From a checkpoint of a small transformer trained on Wikipedia.
Size: 4 heads of 32, vocabulary 1024.
Architecture: RMSNorm before each block, rotary positions, untied embeddings, attention and MLP in parallel.
Training: a variant of Muon for these matrices, 112M tokens, 13648 steps.
Each number is 500 + 40 x the weight over the matrix's rms, rounded and kept within 0 to 999. Layers, rows and columns count from 0. Numbers have three digits each.

# down: layer 10 MLP down (transposed), 512x128, rms 0.107, rows 391-415, columns 0-127
# up: layer 10 MLP up, 512x128, rms 0.122, rows 392-415, columns 0-127
down391:472472511482455555486584490461478559494518449459528435490551508534510454515434492504568479524538583560492510450431510462474500560486568469500465519482440533507542442549489447546509475463593468480536493545485501549585513524488562604554570473493492521551491465411552510477506540514480529453467462528495453495559473490487482540546511505376464469552511510545484487458441513474510527538532
up392:449497524482565448523514514544436565509512472394474547555580522529524501504470528520512489494523462521505476507473417512517460505495481465479444596484470502489473519460506460441492477507493563471505471541482510479543463493502548536484468438466433567492511554467480422494441503480494475535468515559540465498532512502466427484504504535528476457637451474548459453551518528479440503501453
down392:500482512491457528524552477545546485518463538510511573501539448461460507484532472466479506489486509531530449448502547475493518461462485473518474493434446491479512510549478506458458485555473438539566513482530469483474533482449405506488555472513530538481476486510492537512555461552435496532506466403449502475464379589529540455525465475459495492479512481460516463476392514540435488499492
up393:554488550579457460493408532541545539570491514540509678556492570527475526486437491512431554556507574481496490448586478504503506481491452516434531512472467486497469465491458479451531510483490454500543497519526484502515498487519543550566494574475443428474457505478468501464476479494521527514523444489543461551486545500484495585504453558531426507532489539439519468506548545534503445513489
down393:582458496503433477486500514498581476582581543494533498478493485511480538513456486518459465538409484549462527473524518530494574441510529547427421457515445428519471481438504462476567488583436532513520418469520468577526444502454526561468514484536505488451463480551421448510451505508484493512480470510499519508520535461528494494532471508498473580510556452480566497427512501436555533496451
up394:425462456509475517518467454440496495473471497426547513477564485564515534457550529503409590494476526532498459535507479486503511497502490434504457526539547523532521480542535564451463563432555545523473528533495458523469568453563527454573472493431565509437596458476562484520497473466542494531479481532523463528484508425557482455340482522521545499620563520524522446529445516557489553510493
down394:475469536485500538594460522457503458433516567473456458505511534475459532534491499441491512505517426505512470517443545561471490512384463572435429498484585475524552570562477537434538454410489510436459516388461489455533452436481535442490514424441591442516528503516548471467459574486494573545521525457526560494498505478493541514482491481449490488441515545497497426461473483448538565402518
up395:558507494479580540528507567464519541522513548460494517473470502429468528464484546488419496487479514492496498498494513550525486460480504509515450506582477508562544563486467374462501533511537447499478508508455540502449437555443461491475529484505456464472535437535488528371474492485452533475488507445530508490489467440583490436558529494489551459443469494505526470480525502506486494489517
down395:531449511610475443499462485524484526497520459506465473460554476464454456554504443442495446505496466550496447496515472563498520461492443522515502589509507514450478489550462561485494524484519534464492469485505517461545592544513555477492432589501586449516492460427499470517537470540445501508512530468466505479501562447436474582476443515505457476512502488395501502516508522509461498510445
up396:482501517487427561563530474462468512482438530505493608506434553516477547516583498562501545565518494483500506553513524492510447485431501474467501572519455474481530494545487497516522477455628402454407418502517515492579556518456580525427420486445474492411418488421435526480456528520560518463518495497548469579452509489555441476529458492510537451486491472494517500473478514518528491480463
down396:491479483497528539544477493455401521586425497477483438516512539411444556503554490424544447562482491506563553489476478526502566473518462530504419449453515510595431514485473487544554453530518467516555499549501623455502545467489530516417469538555533455446481613546511485414496543448506522497493541496569436468542593508489474486558517555499475451492488568518509465448532470525515455538377
up397:492489474527541484504487530499475434487450488477568512460506483442488474480534524508440505495557449508473489553544564492471560496431509486547487517480435472516501486576490460550595618540464513576420511501462461409553475505521499519495495513536486518457452473474449507560488521537522534513544516437541542472474545608596435524494529479460457519455573522502524475507537455502498489516536
down397:505483496505417539485531458561526541500436485495458498571489497561508453428543567509491472481560506556444471469526477459540529471465521515524493514517488462481559468485547533445467468432591520485527633479586508483515471458442439445498478489509504468470463504566490506570510425510569502432473502477519526535477470460483544520448516503450528501510515497557397496577518526533530513522488
up398:526534525452482499481482524494511514476530439483421471505474547499521555532524529515524482497528466497479495543411465510509493504445542551486467471526449519571479501536507504465543516490548450553479476438491492454530447494548503482467441509529477533515558513508526521486509442537528511459511473479582477485476550462428453471520492619481465491523487461548536548582546533454518545534507
down398:468492498585527530529541532524501531525501517484537507502497488534547494461522424453524535428471454535466438474617521532505476495452488499523483523507490481496463507473501477529561509579565517477500560595523466502501453506512463510492493473462500507481493490526460521526475523455460467478489504478427500547481485566502541518502566467523518544535567535448575481484472501471531434494507
up399:497419509436506569448416512517490507444508601540515548456492519526548552483453473557501538410526508546523477496524567477487430479473510447475473538597436562513438510508457520487532567481461466477503498445530510510485485470542509526527498475431484499526478503404528486412552470495530436505517480501460475496524492505511506516467486495466523498571539468494469453471480495571466492480473
down399:503522607501520516492417503447504529591492489577483446449467472424435451605509545540478545483509532498524527512500529521502493486504430552520474548472508486545573550485459527483500479461555505512453452511367484485474483539540481549489525496432481551447563503536507505499557541564460469501522529493539494451484569523553490523617517492553531424503505482468559446513477474495444492473529
up400:456506447525516454507398525421477607510484486445516494475476463533510516485597524479485488498522507487473471506582541548502514445459478508470545511425495506458512438542444499534592512512499480445475476452561503497478511537540531490463448526433495486457481506484427451472502460506433524429546499521521438587521546506486449523520453467445470490480512503439555508463511548521500443416554
down400:555567558480504458444482586583514440551490567458510485459441471490449457523487472553515489575550552525506498510573484536479516567443527497502470450564532517500497542472479509500519418521560429531546499420443515465466465554508453590467489568524511496495446521512499527479484493517592524552496528446500491484501511522546398537520540511583472461506456548507518491435564562467497589448516
up401:463456494603475540510540520516518506484407617484478455512491564389474489476532438538500500522573494472464450519482488482530438531471490464590551552439509419497443422632513462476481484525504471487435457415493470496513517456487536479544509544500488533524475492452505445483465472490548456411516482501515537523522516508464468486482587493479504520481561465478550537474461438483526531466492
down401:509588512530520526451500532520488579536405529540364486525533516489527518537493457462424529539531489504532544484448437472455483471560532535495542553494483421454469546406542509469449484553452501574559471528493485526486403538482451536460530521465520500460537546451481447494535516520481435560473464525558556516586509528463486473550528488478484499457506457477449592502526495411418539490470
up402:524398556515477519550482487500524576499496484487477457590464461454478505501548524492439518457499513455529491444549455516570496496502495534472531554494437514506502531476409468464589497538552497481492406517512575509515525511503502499475473529498462522478544467499486418527496474569508496572452459546436520524513533550493455487465461512477495477608547492525519543506496491502534545503575
down402:582449510592497474474576533484515494550506472499488496577523423449546405477492521504508545553458486531511561420507493474450512503488547427498508535421449446486479515520477513510464439465508487561569461494459505504529540530427520471498510579512538491473499530451480515434511553471487479480523492534484503491481511500423519524525518470492484504487494555491543561461478477494540522535515
up403:512527456529467445482516509465495493504466514498434548594556521562611586532465570498570544495504425473525487507518513533569488495538455542411488486536471488534502532505501466526574502519503437521482498518487535516480517522483515491456525514517525499488389462426502579439470475482478484577524589522532475549475487427535524464537496457514511566472468533477450479500500472525519571464446
down403:484515533395511439456481464551472414482536498480575475512492428410512456582490489496529511461534511545495473453503463409498525426509544469588531478498460489501459579487520457546493497477522551479466448505494468505469436429487548512558472541531469548495530491513503497454512576505508472553609491509531424517504497510452473516539537494470551592508519405497471515436513509489547576503549
up404:549540597546491524515465476552493466524449533515483569549508495498487493472543509496455488504528490496586546538503500478523539430512503527496450465496490503496550505426449532468466513536483426431519558449571497578506486442531531525470438522478555474514522542452482470475517511445501470467488514482518462542497510594516435485466505538484511467478519461489509538523418469526495563503511
down404:423426468432500532487585535458559539555477423429524482479466492507447531469470470515517575426418516511460480487401509509442459554469520512551502547603518540456508470561560518467507471500489510585470449493483539477541503529446487528553489510542521514503478438537523551439453483547540539508506439529475476556485450498518547477492544482527481488465487555512480519497548486440558398513511
up405:388531503519534393511546492556515468535449509480486467511505506493467458533563545504538434569486546477489555451504538504477539511494544466443444486529466545499556518468504495483511490485456502473539467534555466470466512478488511481437465453516488495455462514517523450515464483512556523524512533477522445529490540477500488548507529507516542396539455559480463495536469486480464548498554
down405:433502424494459522502540492470495496520487458545518502507488509438536492525548445557485440471456516521571527529555564478473533412502453555502560534484475498471488535470464490511507458519500474474537497477549490562502556459492540398542445509491492504507575417512460468521576471517464461484488464474525503518536498491488497503481504525510535507519536506470535422510442507423554410565539
up406:582481501510508449485493431537439493448468475456500486512458424563456446510468452526464533475471457437482460595554510519523460524504516459495479471429507495439438510544481408438571444509509444563412566529499536446488479498546556412462536469468474488514516490463449546474516454540526459537519504457601515528519553515460485438565546549522523482516484512522543629488510536498456574454442
down406:512510436550492564606473476420430484502512381537457389512484475475498494546409502455508347531481526449471496481513526517429526466567456546516467505543512509442504483481504521574470478560470439498531497540489440461482496487541550443360451496492504422564521484503540559493505485589463448537543525486547496469478523481462524538513491432519468528501472462543487534506477429575479514431498
up407:574471535445544529533472523488531478546440576452466555546520496446508496504553456564456466490500546452462518551477503463455441524462526453519544471485486456466491444472504523487527479462524515481491470489488562487478501458521502522418485511542506449552501479516475487407527531469522527507616533506366476529469468492500485493461481581483505541478482502474584438473530517412466507496435
down407:498510491537512516510484488552600596504545535510507491507495528489464498470536548452510528583475456556489538565540529493517471577448490575456475495490550505448498496495507531469480453535500558500550471508551546508514441419490486515541478458502538497490453524442500509474526509458433519537478565449546498393518546452506518582583426387563455484541530513457558546521500524548546544505500
up408:483536517397484449517512461486505510525489465494505491455510487485533576508546480462528497507460473477475594461644485563550456498382443506493494487509467568417510493550472422567485481485557466485546453611456512540505410488464536533517524542536518520479558466442514461541516488456506536506563576497469477508435459496542459449532524495541524513492469466506479507510508543503482571481448
down408:519457519499484542452420491455438543506625513446465543456508482517439523502473480451500478527542498443489494552428453473579535500441426471435531574463534479524464575518465567464469610572473491545471428546415457489540480455528504482447530547529509565536498503483526488514541502512535523551519504414559521535465521503497487507540481534496501472470448466395473511515521463559514494506477
up409:468500546486505481449448502501584442554509463472508483504552505526502493513527482530471542488496436485541468443484533571500500486548472478469494481518461481488334485483547475469495470493518568495486453529521561487436511502534498508513522528496513495540522536430473523442519499561522417529561492564519500481522513492517446468489461469481432467515559468581468513489518551464482521503470
down409:561540455520384510453577455525473550538451493494480522489494497555486523533489524447472398514508509537561484503558484486572457481477537538497511525466501550498522502498445533526483462435501464493474514462500470535535490562481525562499502526449458489453523513558495517530499440527481490440480459518550448488498503491511504463533477545480508511541507472442545500500588594518431437434518
up410:520468452509474481486476537563517445531461535508500513476492493392527594465436490554487456495509494514496551485465516522454453465522554539538432471473540448509519475510523568467431576544521464530513501494511433520473470508520460490580435480500530538453501497513504563480495527519450494472503421478488499449517501596473495515448485538511519536537503519516514452469544529502526519492532
down410:462536556505565542559494540493494516506606471473486477548515536584509446532583501462570522565435520549426473526458505415508550509500484465450510569495486551436474488507512500527593433496500526565502508510489489476500542523494528514424520556517480424505481484522488477501491532526500501496479519550550487458510521443476530484536523455484456560537500487493423499586474491532480506444477
up411:468583540488451482561466458468508504449494453511551521530482486459516446539496503502415490540515534510564519492486589491469476429433430483453565448418437530484560550484521549484494489469553492454455503597478494460528522471465505448575480498458489480438558456484533520500510511474531523495563516503518514583439494542538492471514470495544523494544498515519545456468501432478432490448527
down411:409517526517519449517500506544469495474517433526473496517508549508444457519529532521474546537438564530486545478448532574479487465527510438539491523491550571465513492468528554450468521540421539493470471516524499504479454498472540517465492482532537504540429462449487436467495518467543498567426550527574481499494512514449482518538456531534509491476535494536566520465512437543446588526546
up412:503460469538511451461529501537467460548534527539541490640438504490471487461534484431457510508478516500490498461479509577555472434497486513545446490508441489488517478523513503536472504449470565440479470522583529510525474440505532466534535521544537498570406446498507451493511515509514447478496470531464472588511538553475511510497523568471502530511408507423517515583518488507492482529522
down412:527468442509501498516515448454515540516510535497554507411537528562568533525498524486492556527540470514479477586518479396427482488483452507454499452470539451478457528464474437429513493520514501489525557494453517541470499536552414481476469466509504501477530558516474491479392509573458475513528547458515550507465513484513506450506484423532569457483553480504512494485485568449485515445533
up413:454538486503516524462564555542502440494465485456464459471501522431453586527495498589519434532597601525576471527541516476467480509484500433387495533498505501524500466514414512569509519510453488420543495513515513529527510559483491440429482511484452454454533493502484494461501440416558490467536551456593446489497440451528540523473482522464497450457548454541375534484492457508486459383531
down413:510513527533505470523474440435541412560484491527448560464493493508522573501449440457561471534595422548554544432400525477474473555563421461541496426572524469521488492543459459499492479450464568509551529538444463473604466482496558480474514501495541549514517582483433469453552500505469578572530468447519537481537517535451587468399415476497536523477534504468480490452514499543489498480526
up414:461478395497515486504472524572505515536516505487469479526469457430504464494454454461452524510544490488540522400541555500468516539439477524479478514567444462448523548477492528503480529540553436383455401571578538454538499468495481448480503563571571554530522454450496470482559476499558467523448503559516550483558476521585499480427536436483493429556473536441499528505452539461496480552493
down414:368492569545574507533490527477537519505531484578447509533514473540497508489404468522393538478596442523509504551520507503549500554482490463505504494465561565530487490482524519499429470441471527511547446479542554514454500432550453494494455522512535488530493601516465604493495461475567490480497512479486504468506412518487519476480553448499500508376477503493523497534521487531496433465465
up415:526441435495424499477474496474443468508527519465513501570547514481573483444527443494515458540529448462477502519491456487529454557471532504457520457499490510538466563520567480449471450474542524474521471541534551442555539551485596493510518496464562498481594485450420490508487449480600478467469445514506437528629495486460497508476518616495484464450449528444537600485540499491499464510460
down415:460449533467486519502538518466498461524553436488520510458450546474482564475450428523476404471512529495464539484527463517414495481491464477543515501468551408475472479574558533496505449488472479506473512492554487447475515569511503497530538518481492576557418558512439547506532500470469497479541512506487500572560551421492555505510509485517478470424479487507599534477524450463508586523487